{"n_layer": 13, "d_model": 192, "n_head": 3, "n_kv_head": 3, "head_dim": 64, "d_mlp": 512, "vocab_size": 602, "activation": "swiglu", "norm": "rmsnorm", "norm_place": "pre", "norm_eps": 1e-06, "positions": "rope", "rope_base": 33000.0, "rope_fraction": 1.0, "qk_norm": true, "attn_scale": 0.202, "bias": "none", "tie_embeddings": "early", "parallel_block": false, "extras": ["some layers without positions", "some layers without attention", "local attention windows", "value embeddings", "a smear gate", "capped logits"], "init": "uniform", "init_std_qkv": 0.081, "init_std_o": 0.0, "init_std_up": 0.081, "init_std_down": 0.0, "optimizer": "adamw", "lr": 0.00184, "beta1": 0.9, "beta2": 0.98, "weight_decay": 0.035, "lr_head": 0.0145, "grad_clip": 1.0, "warmup_steps": 451, "schedule": "wsd", "decay_fraction": 0.919, "decay_shape": "linear", "final_lr_fraction": 0.0, "batch_tokens": 16384, "seq_len": 512, "doc_mask": true, "train_tokens": 130000000, "steps": 7935, "dataset": "wikipedia_en"}
Each number is 128 + 32 x the weight over its row's rms, rounded and kept within 0 to 255. Layers, rows and columns count from 0. Numbers have three digits each. The size before them is the row's rms in percent of the matrix's.

# layer 3 MLP gate, 512x192, rms 0.115, rows 171-307, columns 0-31
096:157118178172133143162147101168109109145114072146101120148137195172144074148119083109142103116138
103:102128081130108128138098151149157130159115133123107147072134121103127090148160166121107073046132
097:103118144108131161151123078138128148118118138088149147141128154225177125145177143149107099109122
094:138160182105197113063119125148214186125085137109116063112158204107105122135135158154137157111159
100:087145114079085108193091154165157082120150131067186121112093114099138122141100153120143149125110
103:131128144108104147141130177132164160153103136118133138134105142118201124101078154148136142147102
108:096128176169152116134117097155144139177084168150107123148163115113148100140190147079191155089118
096:065095183128158124154073135143117143089164151164179108126123113211153128141171149150152144146111
106:124140072154161123172113107079136094158066115115179078114165136170158124139179082168174105117089
105:050100114131154144160136070114130162158155132118177136141138123139157115113152075071130127116082
107:104100124143165120087132106078173127097127159136095117106073089132163119050109133155185211111177
100:095088185138151105112103090140118136076142076102134119122080108095156068100097115155119180127142
097:130083161104096143189065167125176184136120083135096091090130138144106140166121125127105125128131
103:110102097092092139121154183174140161102188084148142163070140189131132138127163136152173139078150
100:111125131131149121174137154124174052120104109103075101165171174164161138185132123124093169116120
098:130159114093094172104114193094092068137118122156161167125163132164139146141094150127135088097085
100:162166111112151125051089111150143142092181158136154091123110146195184124163124122078167145164115
100:100098111153130152126160144139169145179101122177082094181171116193161088099100142109147109121162
095:162116187085090163118067125094154119138133139118123118180128130105123150095072094154147148163088
100:024090091164121123107102067111166104160106152126180089105088150105139126141123091149153107189098
100:091142128097151151166187083135093092123109149126123086156095087192126103058107072063099120173095
103:058156120135121133150129144137081079119152163143165057111105148135187123094184126183151155205080
103:133082126106095119120145088131123139114138113150125104131088213110147162142145143095167096172107
104:154099183095120095070146103179109093149152167120119088076114104142105071089226136132141165195118
103:142068080134081112161092192160126124106169144158166095180125070100118101101099120068141176142112
105:113144151092100097124140148124091158173121120140116120173032136113098116113085098153113130119163
102:079103131205119054130090123121109145149071129148167170171096137179129156087172124161105137128105
100:076127086147156102142133102087154121079109062102119083088067168153153174145124139132095133168102
102:121090098136103136138105067189164142115138079156125067137104159153118121102114085114135099182105
098:078164126078146111103176141150141149125132149113116138126161208207092089116138135136118067073120
097:090140155138129094140156150160135077123130104110167083065045150108114067089134163102123136103122
094:138137126177104155098084128122129063118111093113104096187161062142154122076165164143110118131153
101:132036114165143106114163149094115090099165130120152108194139134137114136094106145174131089142108
103:115087103175166096129115097079126117175101145108078130133142122163099116082169145105142126113124
101:123102132133134158189097075165134088181133169145104183102075162121158110191158120130144132128179
101:100112172113120129104073134125099137138171120115071138086156131109100090102153107165091100166129
101:119107140057154152178159098136120079133119128142116121120125186161164145169133069156153151171159
102:120125093104120085114098181131165146153140115186096124077100217146187151222082137143167104183128
099:143136126131169097081112101183083116082161063137108151178079118120113127147179136154178157168122
096:108091068143131168204123100141077177086115112169061119119096070123138055161113098086152071096155
097:069127102154068148189098100122109121131103127165097154090113151143144144092113124143141169131080
101:084084138105109119181158112085149147156123082149142135097136155174145116116138134087162165136102
098:125085110162132169185112122127054172150151097135118122145113178150140060109072199179113115210087
102:083089166135125096192105088097139090108129133151167160100145111165127135064170141126125154137153
099:159087146116143105138137108119077105135140099140136103116127112152113092182113120169144143120145
103:133104190095141133174094108130125170116131090183084134100122134089093149146146088134183122141104
094:100156132101187153089055147145124116100151099193112156146121140094087041126140074115147158113137
102:125098147160089110146165145190142080191122186147116159130117156125105113089184155156190115180082
093:116068178142114083145172068152115098133133093152112083052101135126089156181141132150153104116170
097:082152155139132115136103190130144124134128157101149141160145160120145159144121175138141093148096
102:069134110130081134134141093115124116135114176078146133115121130125120130102122081167124086159077
102:122099148067154111144124098121139075160095135183126091124084122128096155148174167118129124127057
102:113119117123136097079159100181101122116096191136142166108072149119134166097158100114148075052080
092:154176108065105165121151139126160126179166111188061086072078092177165133140136132148136100095170
097:136112138134107063130155153184135121113152126064164115121078128189123074117172127103140134090126
095:095114111144167187110141137168181141173165155075159084140086124137109103148148134133113137096101
095:110049159110142131213141092107121115181080182123126107115100071134188114088139094153121206141079
101:164099117094175090167126126090083089200195061148070130154098222142084131080113101127179126125179
101:058164109161066097095073097140120092097137107171113158113120126065117139076148090128102190108083
100:105156062090120153148128151134133135167126056118165123102140144170133113076133164131161116156113
097:088155101116107076137167173139166148154091099144113137120155110087127063128128151123118140122155
093:056087120128108096088079100142120138079165172126135062083126138095104090091106129079175111152147
101:146078137092155110161134122095136121157082087130146164161128119123129086113076163131101116096086
103:123118186132115122100106099099153110068132157109117052094124107213177097121158100123118204158146
095:124179134124123149075113183113130136153104140122140124092094101145124117082146153119163158159175
099:137138073094139121102128097127115115119151069090184071135124134153139138105156153122147147116162
099:112116153199098137116081144195140117142148128145137099163109094115149124114097094077136167198129
100:086148190110122105156123072130151089079089113158105115105089180146074085126091119119085115150146
099:101168153127142154187125122125159184137094127120085083169173129134121119125167147117129156137074
095:133086136145114171135112120113092107155157130164116097135090095107105136166083096193169211175115
107:089072179175118134112096100095159110138089143123093135076081101123115076091094065123138172116100
106:095072144131098147121190146152106105124150119169117144164058138120146164118141186138163085107052
102:117115148139148160114126099126148110177190156154150142111067131138093096077075090079118175093067
106:097107129125140154096079088129171135103172157143112052059056166124116125120098126132180177121107
108:149096149120097116125133165114125133115177163188096160157119141166138100187133115087116181117059
099:026105119143096135166083122077092071100119108108140165100086160119131122147147117081159083111130
099:137177148158184140165106112157190137098206125138121105070145170126119096117175170153157118115142
099:047106102088115118114050091044148128121135079176133152151146108131142122119162085142175151091090
101:132095080116024067192125078107134127149142113206095116138170119131142095069097140149151152155116
099:114112091099113109125099133082160109164128123148135161169134124171086127137127172104147180144116
098:115079123135131123138125150153122104121080146161153071140084171101118121176069074132115105173112
103:057116098130095093137133134168130103107086065128085123124100142127143178189157181105123085080122
101:108077113166102131213113100093095105132182054067145102117110144181177114144113117105166114151133
098:108115157086106130125125161157183081058079078144120101103191133136169102120160150095175073077110
101:131135129106163139120124117154150162129102161164094160125103075122177091202158169140139193117132
102:164141146088137098090157085154130102167153121160143086125064154095128128069158092140143148121088
094:117164145148102094118136090076136072140142142104079127145090154102111059126162092100113094216119
102:143170128184060051111079130161071054096156133141129130117073108114167163125163101126142152080096
103:097109140113100123129114123060142085070145100117152137167103137089125102168108143153120133128099
101:176130147076192126062091089158129095112159188145122123150183101061190084147153093073121161106110
097:127120115070134082108094123124141076192143099135141164131116130178125101152103163158180089160081
098:107107099134094070140073152093121145112146126154092078109073171125155133139154112092136128085077
101:188151106097093151097087094095106104153135108139081065102087168160095094151131107121104146162107
098:105137179119144145140143181138187081163132065077144153160121081120126105085112104133168149143092
102:132139149087134092120183076136115088161115124125135181098109120168127093155143116163129078151109
099:108129072068109120139127124152127161115159161122133110085098089142181114120119128122168142119160
101:093115128130094082085110099139115179171130086096157130151071185095156085115095132137082113184094
095:175079140110084100092137123050111134130148190139155185137111089129142111127146124147141123142178
098:090173191110165093127111154143095149202142089128108132072103137153170101122135120119126113139063
094:120108108145186056142085127123096093148123126169139131112072198147186094176130145088102145113108
100:085108155115092160166143087128089207095092143144070098097133115196128142148117064137116156146146
096:131099121073179153124107105147135156086115134135106140099080105118184098145114104133183147095160
100:109138141138135143109115167105177100165131137066120168128190181146159110104104090128145118132141
099:116069097114199086100115100091190138203123111179086142118179076199158036140112151131165133112105
103:087061153115097037110085170187071128162160136180167097113185145135100169129106090163127125188134
098:116106143109115094116148109139199125147095151168115104136119119109062084104077077105129141175154
100:148116103129097148117167173119151133111097169129073107102109140147086101139171123096165145125043
101:077131132101125096192096121142166058078113072125161131078052157093104131119118143148207145090115
096:158115162113092098168098120153108114227123102141099097111118125154120159098172138120154160141090
102:106166170168110118122086132132127163145156118186165133146125156077124141154131129126177082164155
101:147170129098145176142143134174107127182116148133193091060130121114100099148120151124127146155072
092:133130152104098151115126147160166163119150163127149150083111127106157064116109100128124135131146
106:091096113142133131119112168157112171159105111132128064104087189156149101132091078141160161142154
105:131075088113117077183104176112174086180070116113109101114153152186105098123093131087143094162094
100:098075130082044118119092131092199156127105113109149088176146127164074066118156076064122124103097
093:116103136139153128133121067162106044159115150097114164093105121108178133060124072154147192145081
089:114158115129080103099084123118117138161142119103131129176093117140116158129151115135148094034078
105:128117097151168121164162168129092173159197180127173125084146093137089084125161199122092126173125
104:133126130098182046089113125155137102117072170144124171130048126122149139119115137151105142145092
101:108168097089088069161140100108104139197127118156162127144106080172119139112159100149212188101116
103:127138098146097070082098115141175073155126112097080162038114143122185122138157090084155130105157
098:114146111119134136133157099142146101135159105142165092071095138191143102131124103153143133095156
103:115104130099127099156172095156195162103136180097122160107168151097133106109168166104151168080161
110:113169139101129121099097110151153142143084137120121089089164066154181180130104097118185186082153
094:127161134134146133120095041082115106179161140149158123110127123171154126081115064070176083158163
101:064089074098073122116144112116082106061183104187142127111130095185166125070062106129111201169112
101:062124106155101091139169115204051130109176179172165110103070137191163150116102133118142151135093
095:055105122136128073113146154110089148123097145127106149077097116189112099108171087196081188085157
098:148121105133089034146171138115079104121081099146119100126181141111135155117092106122101079110140
107:163120125148158102161082165119140157148079090136074117064080071142114179101117126136189153122148
099:160082140138162120091069150101116133192168113137131122154130145132120096150074126114152137092119
104:056102062106129102158095164164069089174091104188093091158120127088139184085123152124144120143152
092:113117141095138118125079113130086104158037062115145106123142111083036126127131179156115074100130
095:140090180160172164147127123128120141136180151149121153125078147172108108166148092082098112104151
098:101039109153132135186155103116127114112160142181106147137089126139131099163106113119093104103114
097:123053123114077169154111063113110110127140128106169126082149128177089126106117089131124116103130
108:141115158140103130099073151149124084148090128127171107153072092106096064119138140121115193108143
# layer 3 MLP up, 512x192, rms 0.116, rows 171-307, columns 0-31
098:145125161114162166135133139114103112184143168106103129078113107136140193112189135136116129112140
101:088147111149124138178142077153119210160103106119173120095127147118098100193159070133088151183103
095:151087106134073138115098094130109108110085122119170126132134139123191063069155161140056127158131
098:111114143095115099063138098092106097065159085108125097122135154087137067112158140149101120141093
100:183130187088131096180104114167138085147102149074097160096157109156118161168181089104096141132127
104:125119149158133110193152186158090098074126152131051096117110111131095131110198164106080095092135
098:130118175129171122142147146113096105094129107108135117121199083184090160117094064104156156149102
094:081165126109162119155170077166144072091124143160143143161110111119125117140076110085132125104120
104:042159071126101128174120105157109090111141116079078109139193081071124113127085105119085138134193
101:127143088099065148141106182131182193182111129140090110128143120159094101127111147169085167164160
106:133149142087148095137119168117181139159093100166121104157076164088146119119107131041112119065187
108:163136139118096112073097100117116070137155148136125114195163141188144156077159147189100185108156
096:099136093156129096094115128148161075107048127189178145124099098122098079150152096122206148110158
104:182124166059096145113125116104120158164179124096106112060166105078147124058169090169152106147112
101:123166175087212152119094108130201153138099118129110105129118074095149123127090173098129142139120
099:111146141132091117139143108056111080115124100107152121134139088147083120109121129167138144159122
096:076109134117134055148134120111164137098115097118095105115161153089140154086112128084118095157128
101:121131147157167145139138165164110133109117088070082122119149137127179127166094055154117146156123
096:171176155146162110115183172120131103120064164116166098087087100163078119135149119077152123152129
101:147162096107161176137090096100141102135093106170140102075154149163177114156109144132132148144113
100:138101100154140131152112175148141142121159120130146185161162107160144088130086132166149142102127
102:163110132161124174153144121131138109152067117150153146153086075086115113093082116117127174105114
106:123135139109147183116139112149131166080111158144159118127090134134117107117102157126100121129171
097:146143094090163178163089066111081130158159076127100134107102080134071086107097212191078116185102
106:124104078172151104120146116119149095147148162148161125114126147115070101095131087143048175186187
100:124079161178119138065130065100092133110130178156119097165070089099175113130156154126103160144099
102:195133171127174174105097147083164110090143170146085111184113166125151084157122152167159189173065
104:146117220126117173132105154114113149162121155099105093128143090180088138122107124170136096039110
103:145062109090105195140131113176078128174087109098140066150095155073171121120139081120165075091084
099:096162182137086150117152066113149122148134172178126085142142120144155113128174148148083132183145
099:188127111200094118136125075081150087061120121155158150147112137121119146149112134126074176116159
098:147169104131137167087131141094094160102123144138200162116166126154082162124073130164137164176084
101:120130100103137138134121083136188072109118126175066131087175163166123127157166172086118088101168
101:121095115169123147177090070175118116172088125097122095109158137106127107113106089122143125134107
101:143105143115161116112119089098116133160129118137113132163189081171140145143155179122151174132159
103:073125119085191105102128100063142122149127097121073124113114139172170151125108179165100111134111
100:057149058113073127129152090179123086056167198080109144154114140160175143180084072105089093125178
103:069154114117087180172080098139120088146174179122059094098142118122078071149148172152099095128118
103:122099145160173215105155061100164105145111094143135140226104173145059107061151152196184143117093
098:113093149133076121119151129148120182153124133119134113174074144141112147158146163136116108163167
097:108097200139158108115120093109105155179171106105145118161141138095099097133064118145116128090058
102:146119092125182135183104111139135131125116125173159153085115119095132160098127089077144163159143
098:144104109170142115099140184072134183114150142158127181164161128178148128160095133140109113162078
097:148146090104143113058110145144123110100107055173090149123153107126143086139114149130123073114119
098:073123090082107128120138127094154162165152149162130156098125114147138111133149126143150140162148
102:155138079147092111138147112092092137071078129108164099154114144090107118132082155155113184173137
094:125164147133095085123173111140115083159109060089145110103128161067113166135190139130099141164098
096:107149074098120095134141204164165140171151094128112140136172124096145130130106184143120166182154
096:145121142134121122112168147114114174146104140115143097091123113130130131151080079103191077104137
096:095121092113141072131145187199154164116099110105124117064122103081142109153159111101108148143110
098:136116191128075092141085134154091159119111113114183139111138137096129143058111119139093098132081
097:102204113183148096149119112162129138139076173120132109090128140184177162160175143085073112145147
096:112152122145103111146117135126125107123114098116077186173093114156106066160093118171193138116109
096:111144145095081149193142115108166087097131136147129124143129128154102124158131133136121163101085
097:130145110101144124102134113120142146166080113172104133077092116150173189151136143115101141114155
098:177189133191160146082161094131128121130189116182153154096121120133085135077190138105174092127109
100:109184182131118102139152078088077149067149129145114175111137095136155155110131100141097098174099
103:148116185154174131148129086175100127161110185171124149130147139101092129071100170121083135131158
098:142120148150159181141113112122124164068143126161136183140107127081159125101103156092158162095147
096:088181118152135153101153122176120100121134121052158084151070129150115181157161158066118109132183
093:036143118139101126118116064064041180141104160166142044067153139079076036097137147174091150163129
100:097101138120168106112128153159089154096154129061153164079144123166142098112111074120079128136084
100:074109123205164118139128146117088146155133155129090155182181132097119119126137138066084185154170
104:168109114126187127115128182123164128116170152144116172146112154087126152054138181156131114195133
095:136160079070136113173173144098112073104132099107147120131098093140130178083201130117077067168138
098:113165121104171180164133107157101162153181101100172079139144092143110107147081108098144104142153
099:156098240121105163135097120115166145104122168126089146154162123141145085120163115147120117135122
103:115158177122155083116137091163115100163116137128177103133157123148161177087151099122175073206165
100:139123106162143085171083173161092097105174104104134138192163115137105095091139111082146100142136
091:141140104088184136132149167141110068104110124150080110154100076094101139099132172123159178090132
107:130152170131051137166137123091100120087122128168111192135062134138175116140142105119155163088121
100:103088177116135125100168138130130054113129087112197175120063143125126133117113168103121122128094
100:097155174127132143174149130189180196161098169084094070141181163143077125063169067129155134077131
107:144143164130150171161124159121123152106099141105084109068148068072042172080116095126179145131120
104:186124144091115084084105159089094100155066140100063104103114088131124079153105067136068179073130
098:157153213110097135135145122096162169128071134116145189129102096080085155081156123119124128156142
098:119183138129186102114120090131164133121135113124130077194120158102103124151120093084130166132127
102:129140138161114199114110105197174155139157119151145086168130102106084134143171204147133132129114
100:138156116155195132156167130100175102067096166153125144137116076117120131206084108140098117156109
101:097156169088124144194137071108077080162172143085122160147126130115148071118154114118125155125170
094:116085135070071098172143106102188090159158167120109154113092141092129113129134102143155124115154
102:110165159138087125132114164139146107147095162135103131196201099075119115152118160135124136106108
103:118172084144150130110140119120116094158170082093084136112131143196153168138145117078141091113149
103:150143110096089154078152167110194129122150117120182116127121125138210120121112139108158138085150
104:111126106162156138144115133075161093138121212063127112133071163125036120148117152101122157140125
101:157132149131088080106166122121129152121085163139165159079134082132102142132144157095142122099125
096:181083147109119167141114094088083155082184176105139157148086101114106122166130096121192113063120
108:153084090185148177127113082180122151105153140108139061112094116126164148152163083169121154155176
104:142133141065119100092194165083140131101110142093109117165110107096047148152129188133100170137103
098:157144096114158140160132113165107102172186098120163084191111163115148176155105127157137150152125
095:109134164141182114150083178139136139145104145128167096109100141151143181034154151128111138084100
098:094081129164131082121134149126117154129122141088115148187059125138088136147112130134123173153090
096:151167142079096158102103076135140107188108138111191175146148198165082092126070108122107087194112
099:111135096113131118103117158161132127138111118129101106157097108139144080167111160119146167097090
105:134127158162153181094117144069153162102152177133110108067181145179182129129165126190106153109110
102:111106108169172157138174095107111114152131101182097191110074180104111112086063136097127099088088
095:108116097166168125147127186146090138107203087058121083185105105101121124133135128147149145097129
094:070119103172084136138114110094166106120093172182112091162133089128131111068187145115086077171130
097:133114139120086160128138169098139150089177159115090150114117131125156108089184120157100140138147
095:094151061121175148107169124170132126146150150199178123122084147120065086112077079092088108136157
103:126128077132157160112099093147158155165138126173121175144129155164164097123157128078100120099113
096:167103129096162133107150065089118113128164177148090086142056160129147142095090067141137159114138
098:089058114171086115085116156106097130170104068099159136094145110105112055110134141096093152124101
095:108109061136184153144085165146133110120153118129085116202114176174120158144188158174094164173142
102:103113176080132112152086104158093180118113102154132178097112192124133140146103125122165155163107
097:107153144082119095136170097168128128065110149176084103165118152090180162088120123134073078084077
104:082156142106108099092101137150177090158080117135074203110135189060162110129169069112204136103121
100:174087095163126141170151180146157167180151109162141156136143092128176076180094104103138122111144
100:122142101165121158140154154150104102078139137082125087151173083077098115089125142170152092102078
103:157074115120147152113166168210155163122125182100093114116135168110083108051148099125115133163082
100:137138163137066132135112131047119121062093130118096166093122085120144104100136099153112173119077
095:166143149171132089111198151168137118109140097191092183177131098128129107083068072121135158164120
104:135145157086191158108195125088109118110074167141114111106155167125145132073099156092129131134121
103:157116144107131167159130136158158113140158088125169158133128097124118146123162177112098157160141
101:114139148134131138119110142180098077087145125103137083141069079178106082159095149086168112118088
096:152139144165147158083132135163143166136154187075149124156168131134177166132164115087123148059145
090:117097129136148118134109137130071146136171116080122132113129126134156086120072131147161147123117
099:091138138159090119115162076178085181120136198129099129130173136155127135086092118150177066076140
109:161151145095060191132161196152128168077074128157132160089099126097090169156146178172159135081142
104:106090079091137150171140104175152145142157114131067156174143126144080123116076142184170142093073
099:115108145169088111075127123092167198092112173137079142124082154127133108120126186109128182125079
101:119164079124159131147108129095125123125086131144127179042083080152137125175096106108100106107166
103:130160108125142157124120166136136131151091151126187158146146140077128138126149134111196194179155
105:212145137149147161192134172124130173105167180093079155179130091157104113077187166167146167120179
093:081086165136151069074140118095166163144110069172149168105138107176053117091166069144136139153157
098:127106063118115145185082083135094156098165144081111144087087169105181084155191169077171146153154
099:148108135133130101104095128128135168169136083108158115085163089084144086159091095150142198088137
097:111164160143121084159177185163145139153130149088128142105152120135118158181141147142165143173112
097:147151129117070171072154105143131140144162111097134137131121112167128136113141143133156114166113
106:088137164112139121080175129161145115150145142111143132105082102110081116077197128164102057161133
100:108168114116100094122129082193178123070132070101126114110131084094126168156150145141103122122108
103:110148116063101109106132077159108113115084083112171192143115153153114141081124137141140115163125
095:144092106109143146117122089137145121170127107123164134143190102100135166152108144141167114121156
089:134114127123121074099177133154183090130110131130103136149114129148157161138076113106120110186114
096:124133111154100098156163119157118124137105141109098141042149077168086150130139136096122179073080
101:123119118154157093125141086119109113121131113169184104130133081112168182112099165110095188093124
108:198124092103081116140089127107111134122157143111084151176075168156130155152146141110117163150176
# layer 3 MLP down (transposed), 512x192, rms 0.0893, rows 171-307, columns 0-31
099:153119172157105170144144161117114119131111151095159157145129133181127161104127122120176120148138
102:159128128096085111099165188081113084136146097197131162176123146139122154077107098129157059158180
095:118164097184135122189154139106132109106100132140173077125106124162120137117120159103158126155168
097:108110102100124192118075182067170131184090109140106107092130148126138135108152074130090099133090
096:099124119129146179186124131097169179087129092156106114145060131131124109161076112109093134139173
104:162124081141141133159112070110093118147153148028173131059204124082146146140135155103119142121099
096:123098116162146122139072152103160126175137121139109135063135120127117170053147147139143170125132
096:119123165111136140120100101131189129119106129154079058126116121153066080162181149129134138084147
103:091107063100083169129100098081128128137167121114200107081072075125134134104151126148106107188187
103:149085146133091138140181121114124095089185150173160128124104136113131133050198186148108096106073
104:129108118116076131083169080108094125128151114126170119075142085121194139160105102117085100082142
104:130140119162089141136102097109151121128125134173176138147127155112129101109143076099155088141060
099:149074082110191175074104103131095081143146146175070127088087083121139145169150099151155128143100
103:148122132173076119195128111117146025128086131078074083131140147168106143116138130128161190135088
101:135187032127127127146139094108133109148096170087100172109153178137067153128151139125095091083082
099:155047097047117081103142183117100164115156095146083057141118132149112103143142130140114150112112
097:124119093131171150146085123174146133102127109145076115103098104170078148165151190220167131095103
101:181130159123058176172099064114098157156202123159106186092163055152208123114097097074152073079171
094:103080171103140172087129099120135151155116171123119173134073124093164080076147125202188056172111
104:091062129141138113117120148170203155119104074132112031106101122153075129130065124134094115076100
100:127082102168173143112161110096134175157117151134139119187086128136135121092126191160084197116082
102:140179079165106140128093150159158125131128081091114129152115199096193170131109144147124136103139
104:106090129147164139112175125119110143126152119123102146114136072152119193142184134148125100161115
099:097106120150105116180112149081149112112077183143157112171137177122116136159171114141154094061145
106:134131134142102150165115148125111091194128115122094220172119094090163128132099151148157137165166
101:124073124161100142138147113154213171148069164130120146122179077200138160144183144164106121166138
100:102147144074137123069137166089092125104096121185153144110218110135120086192131092106103166153110
102:110126137092095072123144129124038160110113077098148100070161128128123121149159147169140138147102
104:167101173088107154128143086147180099103098109094118111121164116116135114144137086126159100137111
098:171099136073174092086076097132104114112153089148124127124129148105196128182144100124155180147174
100:152091129072120119047143103168097131086129149068203116162111168145130113093106130127121139144141
099:171081143133122131141140098055113070152137121166094150193135117099089143132127201164103160118096
098:132084124151148124192091127094079142119096146130149115132043135111102142138165159132136186117149
100:140102157157158149189122136131090184108094161147135092129133122158137159087145169161114060143113
102:191108135150166126108168080152095094127175105088196091113144166132161121171123122118153099157095
102:089144056123173109084108125150134126208108148116101121102142136100157128101212143120090119137146
101:160128190137073152178138101122152155160116074132162158140149137135172150131115163178185084149149
102:140138111127102084122125166136155090119100133136081172139115145178110148184174125161100104104130
104:124095156150085134144177133187107154093079078139151100136150080100108116151133160159167120164142
098:109120040178122186144144104092127202096136138117093163116123142154106090151119143152105100120151
096:133107117099098189137113079111163129102147104146137152108141053145147173166123119134178193180176
101:126111139111102147109093079162134153074079102108188139124132113126118127115130116124132128118180
099:148118145155104134131111144141095128135154113048146098156142172111119147182134086104087169145066
099:140144130072075132175180083137137153183154114125098106067174079114123139132077148103146083072120
098:139121145129102140154097152158124167077145103107156134139112171121107100114189129116156114136021
100:114164165112168164158160144099091090153132180135143150098139113079165164138163190129127135064105
097:198117090082176122141206091162174090147136113111129181153155162135087129114109115111125137182142
100:144074177111139179172150133148126065157172163156175145106157160191139099057069159094195150106125
096:129118150114086123155150115142114151103119106161069173110101150099106101197158153132166152092121
096:128008117098147133084120091131099091146135143130137107134140169140089152150058090133139099165099
100:117118128092115144111124146122119156091123152154159167148114174160073155122110132190071174091224
097:111119168096133151102092089117142089187164083190114142096149178142164143165080130120201134142123
098:176114091133102120117065183145123151074051146083118091164105126111102105129077085120058085085156
095:178127140088132086094091141132188138139141115171136142156123122145151112161176147081151150115163
097:136056127111098198178130083141148121149164072123130168159141091108186125096095069092172150107172
098:175158127077142136134112157159156133116132133112107104100113142088133113100125168143124153132134
098:152149135125096192182125095065110113144099163203089189093126149127106124135094093111194073111175
100:115147184113162139147105185058115145138080104165114107075138157132141169111146139157079109078130
096:170148076111053122136117107133154120123139112066107143143081135105116158157100145125110087076116
097:161179128085096161130156127134107131148098106087167073090165118112125132114117141122167161160156
097:124191165170099116105155139087147156104090081167097090142089134147086174184150103120130166105092
098:197131123124179141103151200127206108171160113169098100169132145161106137116097117089144148167168
099:064137151111087148156155120118043122134153143182121166148124170079137091199088132134067132119173
101:175142157123169152120122153161066097095184167106157149120131159135102117097087170158079149194143
095:094110125108140159116113081117099100136110112149058128167141147087124065177118132152158201104179
098:124163087119143099083097150156166150086154118164053142084172132088142130151140097155144070116134
100:122082155124146079127144188090139161120161140102120054178060083154111141109133122152069133139105
103:156118116124128083136066119097102122168137172114133126128167163169084094124135125094089105122194
100:209155156099169157131091136104102128114178164136153135131064141230151123129120105094145123113107
091:134146123117107129162097157130101144127171138032194111124121146112087079107099172056116071110160
105:135077149177174152144078104155140121110134167130102213105138145072102092155142169112069172175084
103:158180165097113116116117172180189104151125155095111170105124147115102167087085164114138119137129
102:149159114140149071055087172173136153147120110174093088106179096174168120129099175153106057133164
107:123116171142104131145067102136159161071165113076109125106171144157146114087150171169051175118150
104:115109164124157089101160105117075088189141117091065084119085157161109168156169142101130120125197
100:166136150103123128109146162157126116074145141110172080146041133117096098122124151104098127123164
098:127159084178147116084200121144064137103109126135146085178093173090155135166123145097126069167133
102:158156174151153143127137114150115108117087126130087129134123119085143116158131129130127152063122
097:091118120112127162084131101195155144144141113162163072103152112120081136074101131053125152127112
101:098109133120141081073165152148140160154050115152101123120139138178127115148144090102081157157111
095:184084142096141129114162205110125161154085116120148046122150134123124121122168123131153123125139
102:163124085112106103105181097162096121105128117105112209120190153131117095130057109148119152104138
101:117126100157167160107140187186130083084133138120082145175149123105129089129128127126075108077155
100:159111108103185143071157123152139098114101119076127116178144086179088167166079148182149183131137
101:055119123156175123100126072185144110147121114182144161108033100106188081162142142165173142092068
102:144060103130145106110117128168150117134134119100119186112173105160140093153114131166064098172071
097:131129145030112144147123139095171101121098129143102186171135131092127098149123079182092057169133
106:137136128149106107104117139154115096119035179101117151139146085085137138110129107102167110134206
102:107154143126136146180128101133140128137144077099127058161078127179129089129169125106131145129100
096:113102129173107183117128113171171089144109144153146153143112103173175095145096133117163086091112
095:062131178108175178138121194121145074161155171109094162117165183147129092167096120117102118175159
101:096158139165189092121169185084068178057113117091115046145127154152112099138121132125099135116083
099:108084165136131123156133144142117162194114103158156099119098115152111130132131109144158136123135
095:099167153117082174104145140179163126086112168111177146106126101135134121117160124122132124181156
104:114123154158147177107152132059130118159139092153148169122084058137183156083166137146167057145120
102:126137151098129145095142128141120125109143149155120120136082215083125122156065152155082196120112
097:142078047088184094145121145088145183162158124101134113140104164090138109144144108181086108117075
097:162192167123142143143141152060119174145183088161101173122151159110116133125129143141146097178129
097:167131153115131141124103161124137141088092133160122128132167137159115110147096139149135095166126
095:121116175095128100137161141143122138116185131147128148110130167168153154128173118184112129128196
102:082160113124035145163106124165078190119125128116111131077151098100163153141154113111139076107215
097:130081174154082159163129099096130165098151123141181066138094128112106125136129118096085131098104
097:103147108127079130152140178115047147095150140103141139158153141127074159160133123126134156091164
099:102151138168110174121089114115081138095175139110167131132142087153087155106078118113124051069154
102:148074118160177132159138116105144176143146123137107191161155161165157129072122134105157141145143
095:138139139133153132178135147110125143127103150130126116099138105142146133065203160131120130146154
100:121056100126067209171112158120143131123091101069143093122200134171099076118098166129123116161141
100:103150147155124125062187112165150107159126116187069189143164109136126137117127105174182133122114
097:158167185107119157155123135100094133131118112157111139144171175122107138172091161178166150145120
104:097157112166034085091205163071097165134083126115113125132136163103118044157107113109136119147136
101:125112176122143161130110222119122152113152160133125082135181192100167107166166122076085130123112
094:126096182093102156144172170125130177081149138124096163138134156136133086123103136132147102146089
103:123189152163072182143102143150120122138125120140177135123116109104106176146155159136076067105147
103:122193129156105148113128104120117093175111132119132100134095158072174146140065137167122100107108
101:105100090181113131161128083141120128123095160099133159122054076096121098138196109198118093145152
097:116165165140171146148139145104118138136148138143143095164124167144105192175183139118120189133133
090:080131138123112161086115166124117132151094140129131141144096142163080130154069139116185131162118
099:146082143156173120114132171068153186082053122136146086113144097085107110077112110105139087159149
108:136179143191182152114134091168141128162138098108192116128107119101120146132115126094135133121129
103:181191099163129117158128138169097170143137146088128125214103088134126127147142129186123141190124
100:159092094107193137174167149117163143130125094162113107120190106098199084139091107123148162114170
101:194172100121132120137166175135122101161108150071102129149135166095135138066153136093137189150084
103:121131137148140114135091151114052135112113087104104088155074131133110111165176134158104125112112
106:021053119163148173130089082130134121157152127152121094109070133142138110083167141116098182158063
093:163108099174091092143102068078126143176136148075131134112074138133145186175163126108183146098127
097:156172147116107162130182129157166110118143129121151141172132065161085126125123107131133079087112
099:148136159135128155136129125159166099135151060102149174087096104140197137100124163126141084191110
098:099067121160154084067116097160116143170087154109085137141061150117138160163111110132117153122178
098:070134127137090147195119084193103144136109136180157154131126097097122086094200116114157059099106
105:077077129189124106108143135132124096143133128100126185118136131131152096140178089152169138101142
105:152125146136145167133087128103092139080152080118117143100135147132185098103133121100117165174092
104:159094167212185171114178117071133097110145136094153089115144128129134114098110111119152150077103
094:166107150083109123129145151163068137085086104126145077111117197159064153135193120160139125159171
089:120169132104113133140188115090112167091089138143145148136114145080090130059121171100134135136142
099:144117187158162164101134132096152141180152142089099148120109131153145120142080132145138205160110
104:093089169127116118099143115132148117168165141110144184138089061158072084145175159059169127146152
106:135118123153110158131138178157116111098138135092089067105118200190139130136108099071148136096132